Part of a small language model's weights: learned positions, biases.
Each number is 500 + 50 x the weight over its row's rms, rounded and kept within 0 to 999. Layers, rows and columns count from 0. Numbers have three digits each. The size before them is the row's rms in percent of the matrix's.

# up: layer 2 MLP up, 768x192, rms 0.0488, rows 174-273, columns 0-63
# down: layer 2 MLP down (transposed), 768x192, rms 0.0486, rows 174-273, columns 0-63
up174 089:570477553521586427548537559578514479491501490489428428483463505519383446496469497469542388482490437543499461557533472524547486378517497516478560465533456547417522484516513599527502487471489537
down174 088:469450395528445496501464369521462527470541534617494456500575530532516555529533472405458530413451512493602490366460386554533477520552472523407423516442529407505495429561494459472591537508520485
up175 090:563560452441525501461537526526587496454522433560423555472440544443453526476545522553519520490548548565470480487411583557372479495549470537456489468559491503429585473481512593486476407503476459
down175 096:537564411439588518574499614535492470480475500551450454511572528458507474374437446499424588500487439506513541496587488594530507428574493471526480482496515513600512463564477446456507498504527589
up176 101:433517591522428466499508539546605511566454553455564512466501479505575457433455412655431533501488429496601529477497430447405489391484502474527541461525576488431488528564531461391557567539442541
down176 102:508646484537503533492468542520500505475574441497547497494449542436482452597478498535506413524506571501484479430593533521446591511521445511489515580561498430473438485492500431432486557409582532
up177 091:543448460470568488500472477573537424573446569463506426549486517510464570545492521519428463473583471461557378543463489548577619537497519481545467510498382520459499442423535552473532523492568573
down177 094:502503474518522605576551512463491563505498520463458529450527557526470530541438482561486439421484392560480489444423457540517464465492464458417567490497515461549492543498520365457540474482472535
up178 108:516474491514498494441409458592526519555452548496471419454578426509500543512395506503533542519585569428566406456473558521488421523447502470461477594522496576464613554487545507586450526519486485
down178 115:446479460470548511455463552507405558472451477427437448457561502481548472484507495543417458513521490574566491551473517506502413449550425526457535517584578485527513478507546495528497486456591468
up179 083:525460553446543448548504505521487433522524439493484504456521495428518573531438570537446458422491563576543478516397463541511416528522538504503502446529544485475464451526555426504468476533468478
down179 093:425614433467446425492443487454514504466522509466479480545585392474447417502492486497538456544563510490504538518448547401522600504540460530493514506534498577548583569515459487484536553495597470
up180 095:574549469641454514566536536565496509499439498480481520454482544492554542457489563557462581529472421429520482449524464377498489481503444412493460492455541462530556470556537503476370508444515444
down180 096:451477469422546559551446523476537494480474465442418564593485537408388455550486446449503455391540477501437431513538515586531466599432498548519540486497405440480557396482496538507558450487460535
up181 088:441447474495447491505514559465559468498566498484444501488475553507522488465402361481579425366475454525443546558624487590546527582528436532475563450486472584537484547503524448519595485427439461
down181 091:489484354505534610627562522513537462548385628554479478458449511525470597442567553629570469465490492471532565507536488499525451482438530563549585505493486532517509526483507487558476556516501431
up182 090:489503500450564384529625420474482538572438495599594431483477523539533457518449467482474526462492412423489534532479567487533503535614585474422501507646468550491432501431497536497462444392528411
down182 093:542587512566450531471479518466572437506476472518541518481517464446431464491485364527513479448573513588501446456496443491321432584507546470515533496505444551439523537491508481533443507655492507
up183 115:477488579477448507454595565448488534554494522513539492467535479459512555490487491524387495573525493515565502590574492534471530497461531436408593457510509482450413521460536479544530546480594545
down183 096:545469515447575512529401407565464543434572504564441561592523489529477458542531533500544475516480526511522533466463504568434459574416475433617417529475484531481636488540579556550507515595506454
up184 105:496421465484531578530514461443494562520445505503599496581484520482472500528515507550599521493458469401559440555435522469476502404472509479505603584450516497554490533529535403472398559433507484
down184 095:538543528491474516457441578429627491524534604511525518432488434645560550486530522375475489402499392481587509450544362481424537507557447520434461503544437498477524490532440478455503455581461491
up185 098:557437474415474402580531496483488596429486548526503508510442593503424532534478512493484548455488497444554642506506488509532472506549530474489455474443559454464427520487527336516563498519480561
down185 099:491465520579531555519569547528567567599519485543539466357608530505553515441478533442549501523544475579501573486467501528604513503443494519561558502484401504425525498480542576551511523469356480
up186 099:498534475492515509502457453520569475492465464441578519591492553566556511461562463584389475524495396510494441496507491413503558550484484518571526473482397381406499485575481525425572598522511489
down186 122:433538591482453541491456415491556416466513470504560450500543471534566499498522520450462407507532442421551356437436522432521473535448415507541562499492389453414556383514522431463631521587517564
up187 094:559393488499499496490546524561507485498598464516438549468459486488536437556489431572585488483484538504468565498473440442433474471429523464570461545472435427421453503511510608547451493524466468
down187 095:466573513513454515497445453473531510454491543472501525470496480541431571450497604442523562599582493573582480477453552559502529491534512564581492481482457526484490453523608485461518484413551523
up188 105:520509515438443548448603490463444552462436606566465357567603565519507480489521411487427505444512523470521487474536570367417530459480471454509532497655454468455463464525562517412459481425517480
down188 100:510466466485531469514466446485534511508431481530511517437521467461471394597491504451434478458433522528509416517522437445443479502473512609395642552431464562499560514565496560534548426454471519
up189 088:545555510511514510367515486460583448475485502537611451497478558632534482647483429418459460528516479545498538472538601471477495434491633532446498466546465467410551563543467418541474467526486438
down189 093:456580528561459554528502425538451511469428553475471516392592455484520489479527445555483534491394535558453604420418550545526463507571359509443489530535547427513524475411547512437513553458478516
up190 105:472511414441447538512464451513512465502473575464486458499525490419540464446572462502478425492497495459480505588583499463485561537500445452437431490521457424478515557512540465492550650561487505
down190 092:510410496445566479486454550494432419548529487500619493557555476458524421520493544521456580476462572514631521570456440439392475458561536583414579566521495550428496494610555612550502391494503512
up191 091:426481443425437467498463462422447476452561540396474501521404480431561479480418457502552513562505475547499604454464536591564507435549474552425488459518486546575618530575565506525527416534471430
down191 091:560435529643578514470462439502514496457479544451501482545496505557461540611529616479464415440493528529540458490561538514625481504527551516561466576529534468540514500458451420506478411538598669
up192 097:486518526478483435486480524497495408626471546434514545482454515430506455505495483437503487465470556456454442574474469528392513475538519501488604553398471481552509457518498533523585504525452474
down192 096:426568473632597468450548473430422466508390578460557467455473530452520508507529492522538407509519505534535438541568549540486545415505435445510494601478445455572441516561451469445504473518500459
up193 106:462374527415520477472453568481606485476463463466512490496421609517485471515476493420517490508553526520444488412510489434516488606500505532480532613497452476508505515502456508520626427568441585
down193 109:561501536556497488434505531549544492436483538449522440539429490439509481538416447527520486461547508519426484551527454460597483480549455496526501566490545553537483459425511489500429520463593446
up194 092:434445583472505404472433566434542577530485568581562498535555511464528490390581446375418468472511491469468454481505485584562458539501558545543509371489462520571578462446498412409471581497560466
down194 090:467424458434470604483558467508453532513572484436369549542499481470396535503540629385438503543535465622490570562538531488462501431548520508397431552425543488459558606507445567488566570411506516
up195 095:538393456612558618511452511524499461533521526545490470527462490511442508423508416593507447541517469505502475451527492520521440519502444562465460589505446495521460478616496627535567480436491509
down195 096:510560598513384419437547545387484577463605481520525459473552501373522514466503495396480563545519501428541513541497489571458435507490525518494480471464463443459553500486458508512539468454526573
up196 094:520394592515495466561491511487519584568469539497567485483580635490514446536378526601449568529523513474529478486545495579586524574510486543479469459556458548594452476450509426470464501493505453
down196 100:454523501443557463547518499528524513426434458607439505570401459490507484373503535489418465453524448411440566478452564540481497513535521411469444495502431547585562553470503501508484448504463521
up197 113:549513470482492595565379496532445478496531429486551473490394500544503542536457472435553548429508505449434503502417497540554482470495521532481679469486427576498526481440455547516519494505615487
down197 113:461491447510541596487478481536563463545521533434479445435507455572534503461449541521503660539531500537489441404489420492463489461495586502442556501485489467475424533462489451456505525530626575
up198 110:575624555561529514503499471528586485503457537452496528497471503577504500507481470517477576555524569485452525499527528496499577436577531512490498424435488538589487515463518498495483453556443576
down198 112:504466467429495426604437370593533487546511433518510502537499492467437558492497564544477459476419529450599499469561582532621557492435471421481435439515566434486508561561513303540485471623583466
up199 100:519510585446486455511499475382421468438487518496590538504480522423476502509436597528482523449468486452461480450477487501521480540566524462578468481444473399582602501458498422600563631526537478
down199 099:485517553496541480584578482552491463474424415492558465462509590501480550451498510494509498484546561473478533571495554448535639409385437533563622566498521594489490508476519534500556448456487424
up200 098:514474602442445476560561489557544485523439479367442499428511478503461528502467587493447476513476620500548491496539570449541443412478500490564510516475381530472506473525540447575461514490468453
down200 109:466538561455479524535519436437446476438566439442614548499547443424420472495487520496539477480457546570581475485511449507488500492527533532510573484410414402515497509477432420431481492518560470
up201 099:514517380534473470535468573519513467492526601509437456460544545427578530485523534558495480399487491538513511571497569495405548513501560442515520521477534527488476585508543477530511566434423455
down201 097:582403508530488465483515573506533488475388450550575503539400465527532439533534500561486509552549434455521501390488485435602577549490542576510580518468469518495526528499417504530478417565426466
up202 082:537443470489407454503541555516499536515526526552540457574506480538512427483497482443450451446522520497488516491520521434480570493524588534542559445589495574481501489524499579550504470471608502
down202 092:462514594556510534524529516512491431502493417509432513564543464452554599476543571571533438470537459466579474514485502515497504575528505491552446490468428512523546567495550472505488545550384435
up203 081:469541466481521494520530477567537547548429510410462471524438443467483502533478455486446560469552466509500537517576457510537411549564508568523521531606494507604496504370450547463516469416558504
down203 079:505525361465369434396504463432491469413542413473489579383506567507432574545509480547570476472400442510512492448517565467436540535480550486458439574524553519510535433561491461503496560466578521
up204 099:443464528498520461531501483572527549476549492542488501500525573508600514486401484516386542616475464487432489489447521464577538475574507449516521433577437602576442490419532542425554515621520583
down204 106:541500452445562515398450528467500560634478550527592468530533488528484576581470590446487544545595440512533644458517472483433511391467533599478483525599441531462575530457481475516478374547538476
up205 097:426611498467466554438479595474481540417408575517547531547555487561408540519513590484564492537518495554536547506497644583548456444549565479526451519509445496425563525499530585518572522579462542
down205 092:472412497588529480576526490463472499495514495527501482544356417492535466556605481490458470560534546529513566557506445387490521542512490604493462555461524470616443456462530484545439472578518486
up206 092:483504551546461542490604519543541439438453484524490510442521516413575447527505437552500528537522497496519495415485517578557416458431461501524458403417460479498402494538415554459432504530514478
down206 098:463441503517537532543563403552454602474525581451471500498527416515563458601444533493443651510528507445519385557602495620516574434473457466384518536480569513504573538521544539513431492489564448
up207 077:542445474467576346480457483512488566498467487550553559577491519499514413504511466537492437436507484429543447431603488616479540423548533491413504526538510448485458415452498472510498568554478499
down207 077:479476523450461544373562536451473421511439508468519495460470534525535567591481407433508554529424518522446517534469450395437585482444500515594478562528461522454515570562476545527523514506498556
up208 107:467535557432539508543428479494533476479434522481433574506469516389486515501427542506535447501452465588510423534515564505575443481544523476510430486463556518490569498500529450460542527450468529
down208 108:445518462503524547505475551512533577501532624528487452553461440541527468521517480528520542498500433564442536503566511402402603494505592421452496536364521541445495510497483613494499495501586505
up209 102:454540538580451539511603412556543522382454569451531521483506453435453592560533416404442457480499472455543449544386599515459501530516427496596531552592383543520504549409539454534465575393504448
down209 093:499544461499547545385532546578485498414532436490549578518509490465553456601467682480538522464498545480496421509543471485466447533477527518435519505460569582446547532484486511447531486482522538
up210 097:545499533465473459559500504524588444431529621516462499453534478397503570468489539503466501523515462398514497543450540458440450541463543441560392491475576513455639600435609439469596587531512480
down210 099:550480438542494561485397462468478502540510404459541374586541483536467440537487472521501556578482526518411381458519451504545486523577435503541521560470557475480480430533500528494453381522521485
up211 095:533488488465500564500527575457537428462506440383508557428476488464499547571462477535503447468498430488480495457427543449475571437475465431540600447524505551467448492587531488491566479442512509
down211 102:396571474546485519610438399496449490517515624540461554525520472491570509452492542524586498474485462540507496459538500514539490589539497513488448527463507437630467456531414536440497394552585432
up212 099:506519448487425511502464530542557440533446421479508501431530536530539507506481441490517501467513483434592479484494493548609502462534465494571535527510573503441573422574617450540483525510453492
down212 095:558499561496590506582435520545554533521452547506546469524438454444547470482483501479484496512450480437641521568580551458490607441498515463496482503583530489428570456374492464511468534493526417
up213 088:447490427491581585395494525490552437591556514530440484515534512472591483588446456451519535478517508545498497555525414459443491537579503488400526523467464562549528433570467559483514376489489461
down213 083:473440447504448417482497430605483567413456506453517455429539527529461515414588511565508511587511500452433466457384508518533486449428524455621450460434459515435399513447503450499471561555430447
up214 098:501480562517543571507547515516439481534545521492489560569542464591547420507568482546479532545380522506566465464552509466441416455532500494599487519526527521540557474519579432395447487620479541
down214 104:410550571386481385615457442494485463479473486512481445419517480598526450491480568468471482411481482442480458503496453483436529504550425497458551437484496517553521511539508536519507430504541531
up215 085:477497546397486482519556464429456530503488505480459522515464498488527527530486449552572534558475518501494491456523494447476518466564549424555439369522578616377555524463540542594494445502502480
down215 086:456549494542412529581449415493609503509500534483528434584522521454467500457505519415455590593500465480499468494525509491485500541485575567580516567438514425511450456554448464436484555530535454
up216 102:503523486568494476498536582573545582495561514613426471434491498482432495588478513568645419470544445515419522559448455571406480469507477488506518570562552449550529473468553464510519490477514591
down216 098:579472571491442496567460539469463504517571513547531526501470487465478479487501516539586529440458488526541514502506490573559524522423452485502553500548477620511414476432485498548582491502421548
up217 107:451517558431519545516463597554564557367565474524541540445543384475518507425500548540522538453422557457502430528477459505541520486561549408517448469500468501409536520525466417469453555594433483
down217 109:568558476434559478530443503484445521444386452480519474401404519422517412489452485535426632461452487562454488427458541459375470524486569494543473533468511497523555432540525456469539515528430521
up218 096:492451570399508567430419422488467471441428491460409410501537487444525416505430461499450398566441473523523581442454473555439513554437433501518452598491430488509605525497461412487532595451607478
down218 092:487503452469567493502640548499423483515528458560517565452475537536491579515484500497463523563485460464702494566422462459476441549486561524505470520491491588509471539391635451596587504473484486
up219 111:551496492415562582443514488534464525508558473480505441469442396532469470467517456543507563603507466560568574522590533510548515527443608544565506533499524414426491474509462554486452473512439586
down219 115:510530440545477529504446452493477506482539483517547531532512688482521574531459447544460560482545567422486578484572526580474472525448401431437405536516556580440506511506488478522498452485501539
up220 100:522530578471519508527458563556515529506601557593472524585466404525476461622557471555565480432464526505551432438481433577434405535463505433542489416417591495517522460605514555410498517505609587
down220 100:453491516457494464545503529438515462604530565455591498445418559492562448534413398473493542540479528466534620596515394475538536440457597534517606454461479551473494418474505468470509512519457452
up221 100:472499534482438506511463493528528525548461532505460538437493426486498553423458436514422522588492499539464513477518555518478453606486575485460520489403496436609546548471519576540501540464562551
down221 097:538438472514524497494582507432532459415449421477469506489487459405443436515519619490547440472584426472525531524607450481542488463550554538504444472584518479518472536527389355514457507500400548
up222 101:479467438526545537507479490437485505450471498433560442453572444518479593553477513475519496597528518542387532496559526584517455595507574494562489539559546515422523481430534405451467450564506551
down222 096:453445474391515460384507580541530401417439564527492551474517528424452517509579502545524517514498493548485535473496431455401458441468462464518477473461545535520480545453493533498482446515584509
up223 113:519571555455393527516550551486532524451476534491435471418546566504515457510485502467518546472531509487471400565439515573474573599506549457490447489533410500452506539454651395565519579514491455
down223 117:484493414549495485487518471497496429566488469464418563479513560473462483557515443506488490494484627524451525525578518492467501477472488422534577475500465474580525466456594475538453485407417493
up224 105:433552477459440463435461529556463407539573505467548568467588502574431440502518450464464622405511420462443470507444532545580510564480490445468395464508396532485472542424627500508458376489417536
down224 100:532548443493551512502555527552549495521444425542436530521535444518526503494474508548439457536460483562487527577493532549513554391475534540565555496561469544597489530397536498461490626475523412
up225 091:455426377574562481482535520512551468491431475464481455449527526488465495562450470508465508542576432501498498443508472549497437430586445482472509417457448531436500404471448492399496461576487467
down225 092:513507527425461480479550479490522457439530473400522488591547549460527560475581466485543571530459530427527471576597385491419433530472467515483393580426548516621482486514467433568486542558455565
up226 096:492377415455503452541455438555505569568568531582562555429446490491495450550465497495415419485513446504479560461465462485553451566564536406557480426497471455499546508529615483466521430546503443
down226 101:492511506385501487476540449574495546589538554500497514477572411518494473481523479520489502465542525439583452506505501433536581540465646622525497475558497519509531482541478493470594473427505469
up227 101:495547553409391525519529446519422466551493574529577459443578507416510577540524449456483564516486476459513564464442493516499544447558380513554484523502534543601503458561526533443465446590562450
down227 117:427441493472488458550553572567506537466506528513535433500554408448544570488487416462519465545546430517502519477498472541460430512524460471508494580527453441538443443504493512448541510583616537
up228 105:493476502496536518538544536529428492480514491435460470500547442476588489475352439495432488587524496554482543554486484451477428514514415530535544479537526568452500598492541574492578584590395528
down228 102:447520433562482551566546554457516420606478449522535529569410493558599546507573623439503499504500501498499470556574535562637497470517534532510485378573466383480536622448543479503432508472482452
up229 099:437441510436569413582460502595469516446539565511550482522548462489560595424547575553490574493508459509511529438446405433510482512514526453472477539435497562554514478524566441510559518566514497
down229 110:459480524446366500454581402570428547484482447514454493464477484424488468535493426524552499496556528476482544380388518511501567499432524476452417513500426423548531594506525533625406490548505466
up230 110:510515469419551511502399487539374475552520478504494458574401468559450538474460482611526497371432506568519436437429441529501419535447459581472572447568481570518539386572533493517512513578476474
down230 092:515483501487571479522592615464481540472432496409505467419488535435509516560454498461485508519536513427442507528527526445521617493516534486469535487502466487464439562499424481465528578462558558
up231 095:573593448515490577438586448559507494505456568482622524441427538511498431538585527535441557501460495464506524525427553536473463355575473530460566468491562473511452500504561506465494453473575476
down231 099:415459455453514465437463492468510540527514470494480552529552512627467544460506507509513503467578607466542485508481487519548535491549514534494448454555489440461458464522440462451469577486514485
up232 101:464524457479523470422515489532485508485563424526366439515580471441612554450470500509594454456485455544485489451475497445499524553512549539441451524513445415505470516499490481452537450506537395
down232 098:516477514432492433433460389466484469379503604577507601499548546525460516482470628538530494476539588489456451551506545580460434548520478475568508502461587461530434543450469591539398480577541484
up233 097:509523585543419427550450588510546484531418493560613521518520564594457463497515518470573510489436533503431544449560406547522536520437459501454529462497407525448485481476555539513467556455531514
down233 110:443465486426570502499532402488442497529564519464486464443459541453526524486529424531496593453459443477492440502459546498407541568512519493554565554557584502493578498514515549488519570450522458
up234 107:494493562486480556483498468526423448533443535518466397542634486462444402496526570430428479494435499391537547487579497537525588444465467483513475438555511493543530466466371460497486578491558561
down234 106:485554484448582510458472528476514502402541369518526514542610508476529524474433438515410579532432497543419545502470402368410503541460606465528554505535544511485460464489619467501509481486455432
up235 105:494550444436506433512474498504448514494584456435548463413465606539490513503466495470492509477474416624528469586477509543524469509524433598471511484493544470516477462464488448531542418499512521
down235 105:551492449468528519524450433480545463550502553545510502569507461410503533516441481557584579419499564477593432534426524458526512497401536519532493595489443515546542520524494519488456522524523498
up236 107:487452529465452393502467485540454536484463480544529520498535377406462561502477623525407521471503531511487411553486463481416537524539534512375506510494474555546511511514526526379513514583456477
down236 100:549472373486529513483554511472498574549477522438483516556491449408500531414578495431459484502563534475620585453461550484570523510419476449480481467488534452590569455457591460545527493513520521
up237 103:419553534463431511495476572517516543443545513574584536550487515481483481531455474476576477486463507481427430436554516576416513495471408519475606497484584550431570522519520478506539434434576426
down237 099:537510386440526494507473568541432517573515551502505496582473503516526451520557494449512507454501529321453471522487582456587487469505524516548538529606531516542499502434566474567559478527491507
up238 101:549493471565470480484510488516402536546476490510510555456590388517456527528498450460474491502508579533465603462452532544500419567528467518514540420530498416463556568454536554524450513564548515
down238 080:423465538455497415494513601471501527506443524452460512443442547400615507575581476375557432561589495478561428451515396450418457462626512487471490406554552580487521487561521488487552523491509456
up239 091:514452588507501527571440485538552438457529438474500530485511611502516544618510500535561503487581496540486407501470469415481528497528504490506403412482468514521504584567546525533440473493532545
down239 093:484567474492525502493511433518519569546563450636550495568560512485526399498475534466497545514538517475628594580509444585551488482529517496543460578578434444528497389570492483427554472412479473
up240 079:510496452492590550444533421544574528494524483497498547472520527492503491436512397476472553461466548537402572496570501505498529558524512541478440496543490545551507495483485525486597525515523493
down240 080:455466474500451470582505492365366555480536440486456542424539569564527619506408481463575428506548498570502484523391495444542452532511516557539456464450547398520446514532496538493486527421556480
up241 102:524453449483460470526480538493493486483549636428476502487532498535507540455475473584507509574596547566584608558431490529539456496490462481597509488616457545598480437460560575551494480616464516
down241 099:393434485523512556458463495521404491463455422537446575471581435341511498432474538499493426447474538537564425484518543522532476523486563598494521500502502457451546486521497486527633528455472570
up242 114:518517486480525481570504541534483482480568515468496561444448400536484591516467499515453507627494402520464452483554374521426498479459479511554442561536564617426532429507598530405487460517444519
down242 115:537555492356474449530503485497519391537515421553511464507594534458461459623479393592453515455508459449521598477487515530519435449456480414473549451602513517555527484467549460493539570500519498
up243 123:434493399462504483520470547480499518475511496548440470528577453486479624541503490531420446451439497509523434507476560471447476531366573548466487529517504489560583521514552541531511489531505478
down243 098:515555529525499482414534536559514561497520476452535523518447524542563480586479519561512486596539496515494495351517430472555413500531512470508560479521480493492443455621532545442494606474471456
up244 094:461451446401572574453484534550541612404499487490499525480580547551465517458582524441487432446501504434471456476433480554544501464462546550545451529374469417487456502558467415595528460537541563
down244 094:477467376442506514514492521551548490497457488541514501475538461561549498385480569478450534454450581525529533553574510445469506594539565476453543483549501461516420486472532665412585537435469476
up245 096:531547486564519536447418446550449427506568380446518405388533491564423462400571431492608491446505532517480445502526480582501448496533601573518423454462561432525634482546517501546509499555489492
down245 088:472435388446556468468601495516558487484463459489483563484517472420603501580469475509492558621504534501511546473406506403452553554543413505427560472590560500453453566456511555539563457400461559
up246 083:450374446438419648501458486476537534506516561464572479508595493442457522471572497525520448520545464498553507417462571543462440461477585517613462462475478417453524401495535456525474462493558448
down246 072:520541501534524411496522531454511473394512469461482560513435498543472450490531617504429443432483538506456447491502450484516570597518511519483434474447520545510543532552450545522498430502391522
up247 108:541383450455596531406439584499515411574465449515386425493628472457575500519447542496467556491398566502403423483449441527475444487593502431471499522549472489541547477494575457508560583448569454
down247 105:542577514519397466517433521465607514411533455480603590430563534541472569410611574579472474501521508511460426423577490617568533477479550483544420520497565490524509492530406466463513548528513540
up248 095:465412526519525521530446516526592602440473544515431525548546568539479558385441488555509537452522511535402513535476510435555430537385408578409468518609532439526492532602534427467420578438534483
down248 098:528532542482505485598522545506575550638466524464526435484499480450511496543585512367425483564608471568459477570459440516475506534479470430439523508553554586514453593451475491503505534672434601
up249 073:610552500468571439538499442380511538460587525520482431479530565443453549473503469539520495576485578517517509531544566530398496422548605445381465438547475451435577476452512434494474411460529500
down249 077:515445534585483448500449543510461572484500498483445542485513560477549418585487442550484479569450531525416446501452406494482445433491429533516508472528523498558436509476567548397443513507557566
up250 098:452506498463525471499577514520538539454546545530538562508449475465594579508487500463376633519431570486412507595550377540541485472518530470479541387481517450461552429453512467476501457469512541
down250 099:509468414511508600496463537493425535516501583396526563484461540479480528436550510457536472494479482428491474483504547434512553496519468440474473476533478560522496461579430498506592531509533466
up251 090:412438467503590431545602497516539532529506460504544497503562516511503518521533407458537466597447461472521578521428520511488476378478558492530405492556511600496509462471441516426491456487463386
down251 092:510465586500412441400429428361504518598540504551408473489528474475460466512422460519508398442504469572386513445431447528505421517565497519474509542441505502460543525427538442553566429495526437
up252 101:493502511472503521541581517539500545417597569477426551502513454601401478410547435496342489464460511403565471501520544515440459489487512538570513499517550427518548455520506501525492391583552468
down252 100:466512494498506456524479550527418412493519472494483406449473526461510536409445522516548556546524467499512543534484486475504518583499479414471426516496443483558538547444589476514531522414436453
up253 104:528432479554527546548507504386537616541530529529456499443517536532515433463478407481552487465538500535497528471516480509473438529551507596442488404516447550503610521421583445467569384598488450
down253 100:474523504521420409504478412453442437499516478582597534407485490542508568448516454418562468512469506447503531503561489566523508507474534389590490542567561500453481539423540486595568567475500394
up254 091:521581502512554446514505422549482418549496503431565541514489555471509509542481540507464449574500532523502464495610534469476620566544449555489586444521478511407504481473487407488460528474522487
down254 100:468430544482482560483465557483494531475563502509539440480429428421570482398469429456441511488482426411537505494524560548505451612568493553541519454374555439576533495541480536496452454560491481
up255 118:556489435425490507507544560427534448428469485531495597481467539407636506377356539526547471566490412523460477557484548540518584564425507530459517486517472475463514499433489472552448422471560485
down255 106:429464500571554526465534473528449512504502500414459466558475425563492656554489432535482543458561510560493474521518457607506390483547553489435524503449567582454466519512560507427422422456424481
up256 106:462545559490418503525471513567490448488500527445467620386473418501506542560496551501486470491540437435442488568473490520482537459500478493513468519459475570569528548568499457489529526489461535
down256 114:498520475485495478485567433613409592502420408514561450504552456463477476558435579444532453460434610527539449424505494539523442529514514460598417461508511517519514486420607545457457498443441475
up257 103:526504537582537449537662569421545468475534562470490529466448475497435519542453505519521434515495512517400475471528427505554530538561523457534494518551485451548556486554535463520491439560471599
down257 106:460466504543497462494494471527459551415512535425537475499524513484441483486509456648539489512532475562502436516437487563480560496530474446462487438530498437526530485496489577544462504480480535
up258 099:535549531561522538395459597501508449448452528476507497536583545486569544556518382552545496460420457494470461446543530475485530443569416502484443464519552476480512481586453489474520542531556522
down258 105:441578543485486584513523562575545547511455474443516453433467610560564332522460507493414481540545472599588634556562472552515514402582434455417480478462467505520525488593589418506472469467445487
up259 092:573608487531574542482530505449507451441517547455556567396492528526506545559520458540468524526411394467478428539427505517429533480585471469481454543472555504460442532486440529466550461560432378
down259 090:541410499528473520467515505527470601543510509512375469465570493502467476568431439451466430499610514550443568560468535487491505571393454471535544459440529487579577523460509590422583497558585574
up260 100:539521447557502536521477492486519524519462542508476547435488423495518575469509480468440477490558416467547471557442478475540543466494552457488528562517511484579590507427477464594542589418510602
down260 087:486444496512527502553520578527490485421485551423547522574500532461488415495417512502526535490486434494398515329534501552495517492482502483488517476453484538550473448531513488509447488446461505
up261 099:523496511470502602551556535493560484451497478573530565476538459512537604568457417491503522458406486531519524539423536542520475464499483562541553505434443468436446498409482450512594553516529457
down261 107:547496540510492585469518437509532502582404328477506355561500470496521537488451460459570530482430554494408484495462518482518525536424505506411470493524498451517411461473505469489510516475467573
up262 083:457450524499556537561466583470508463497443513475490422473483546550428564526459508533467543482507481512533557500534494472615591529569482550499502452552428398424488510527578477550476491526621448
down262 084:582468471381458523514550440530410545468514471387545481472513491474443416540508422485570505601498531511493515531503560553426487492571536520515516573553479510545483566509538452498459517486473569
up263 087:493513530497527486477406543474561531518509603508617533557494559523478483472557494494431590556492442420543500571419528510547447411525471442481500459441519473515530442499517416447405493491513397
down263 083:583519529470421555495535555505510391462440470478424452429509482418509492516455489518572462409592565582397477514504426494529519543446460481488385477537558477458522510539477540496438520534442602
up264 109:529473463493525610506520577491545436529488469458490407461467593551490459468520526554558519492449487552449451548491586343543527497565582458492478478483476538568491534603511487549490527443516551
down264 108:499459622489466481461517539511500504532584548581477491536518541509457531464583492560451539464513552450484422463509437396448559612471457313417507545457530522575499499587513462415458566420542482
up265 102:464466452416396470444502505508485436459528508461514469454608407473549488404452500456453482617587467413493496520458517520549437449496507537490478440498467446419519490475565505587496457522531477
down265 105:474536471448553477572489467565536547535513523552468479485533569493470500457448540483511435480481530407454494404585463395540506473520446503362512463595504539496537499564488482424454577504473456
up266 105:463548602560580471450385485503594405428549490507531485384582645517558445490471475554565556503443481480550552487409538507498536464538460494465465496467556516508485466544495487405503567434474533
down266 111:503497499489477463510418505431483513396437527527425545534522463474499566504447504506583443445418521518522420545563496451526370413555499567510459446425489525467526509517476395473481501537552479
up267 097:520536562482547511625525563528484567522500492530560508457515440490465421459483511540561445379484440496492548511485550513495623433523569524497465628536463581412389512476535531443507508527453555
down267 109:495535610567569476510505512586503434481543502523529459423608504488534492480471543513500486454472580497482468555493464518508509547541442491525516571508546427433503486585416554605478603505562465
up268 125:483515556369487472447464468470524468539523495534519516461553460563523472572581504431579487473542516407543511514640644523584512487528517424522472461513518506488485563532553481529508515564399553
down268 113:544562537440454566488526556449543553574467502472556442433529503565551553529458448478502462569530451480597543575508467561497448522541509556508502537443446574494502557531467441524550598491460475
up269 117:496452477543449457500497457571526392531483519525481496512502476476443448594519441487537596526464443595454517490529482527537396540577567551590524502460389597484529542424455505534503503565457441
down269 124:415515587431458522533564496585490449563584549498502551627482541506464503496478411528529602520456572503475462522448554511516431462434504439417471510486602519524503487493564528409414447551577463
up270 093:467439459485512464530524547576580546482496491521471513419501542475418530538516472427465431503530473497516500484440558528479603512547498516547541511511452496608429520612446512476561418426428485
down270 099:475480514469472446456485399522469520484497481415479478555521402617532512564487458662520520561439448569480484577486523502541475465486507519461572459463501457526429544470423540581505580557556524
up271 106:520520566476497494476483493438465520578591516488565339538524550486473525551575386553519491571562534520494520578449450442503520600500525594522493561568510430503477483465556551577406444465534457
down271 100:514529494529520566433443474517404561518497531485537537419457543545552502502502518506451447565473479494489569449495489546495343464481539424522517551390466496437570561505531538469492540553534549
up272 126:556519458473438384561554485547532480488427510461510485439497514364421536543509494414586505459576489493489409551483548475508494458431548513561424475612420564529503465460553437540477464492553479
down272 126:395541476490536474483546559551454456540525536503520514512524458439515573439520438461560490526492595485505518563518544515541451546528488563453489381592485470502573503477538423567452500543536446
up273 096:417501593484469536500583553521477561500491530469512497362508578450486500391486485481588480414462512434521491458550506468493553432467551475480528436489416606546493438544366428523556533511512486
down273 098:481499493452446472528507422473564525453539478465540521572560472467457549451561582493481571562396605479473561482403445516580545494526469477602556534460474450524542543501563556522480485527574434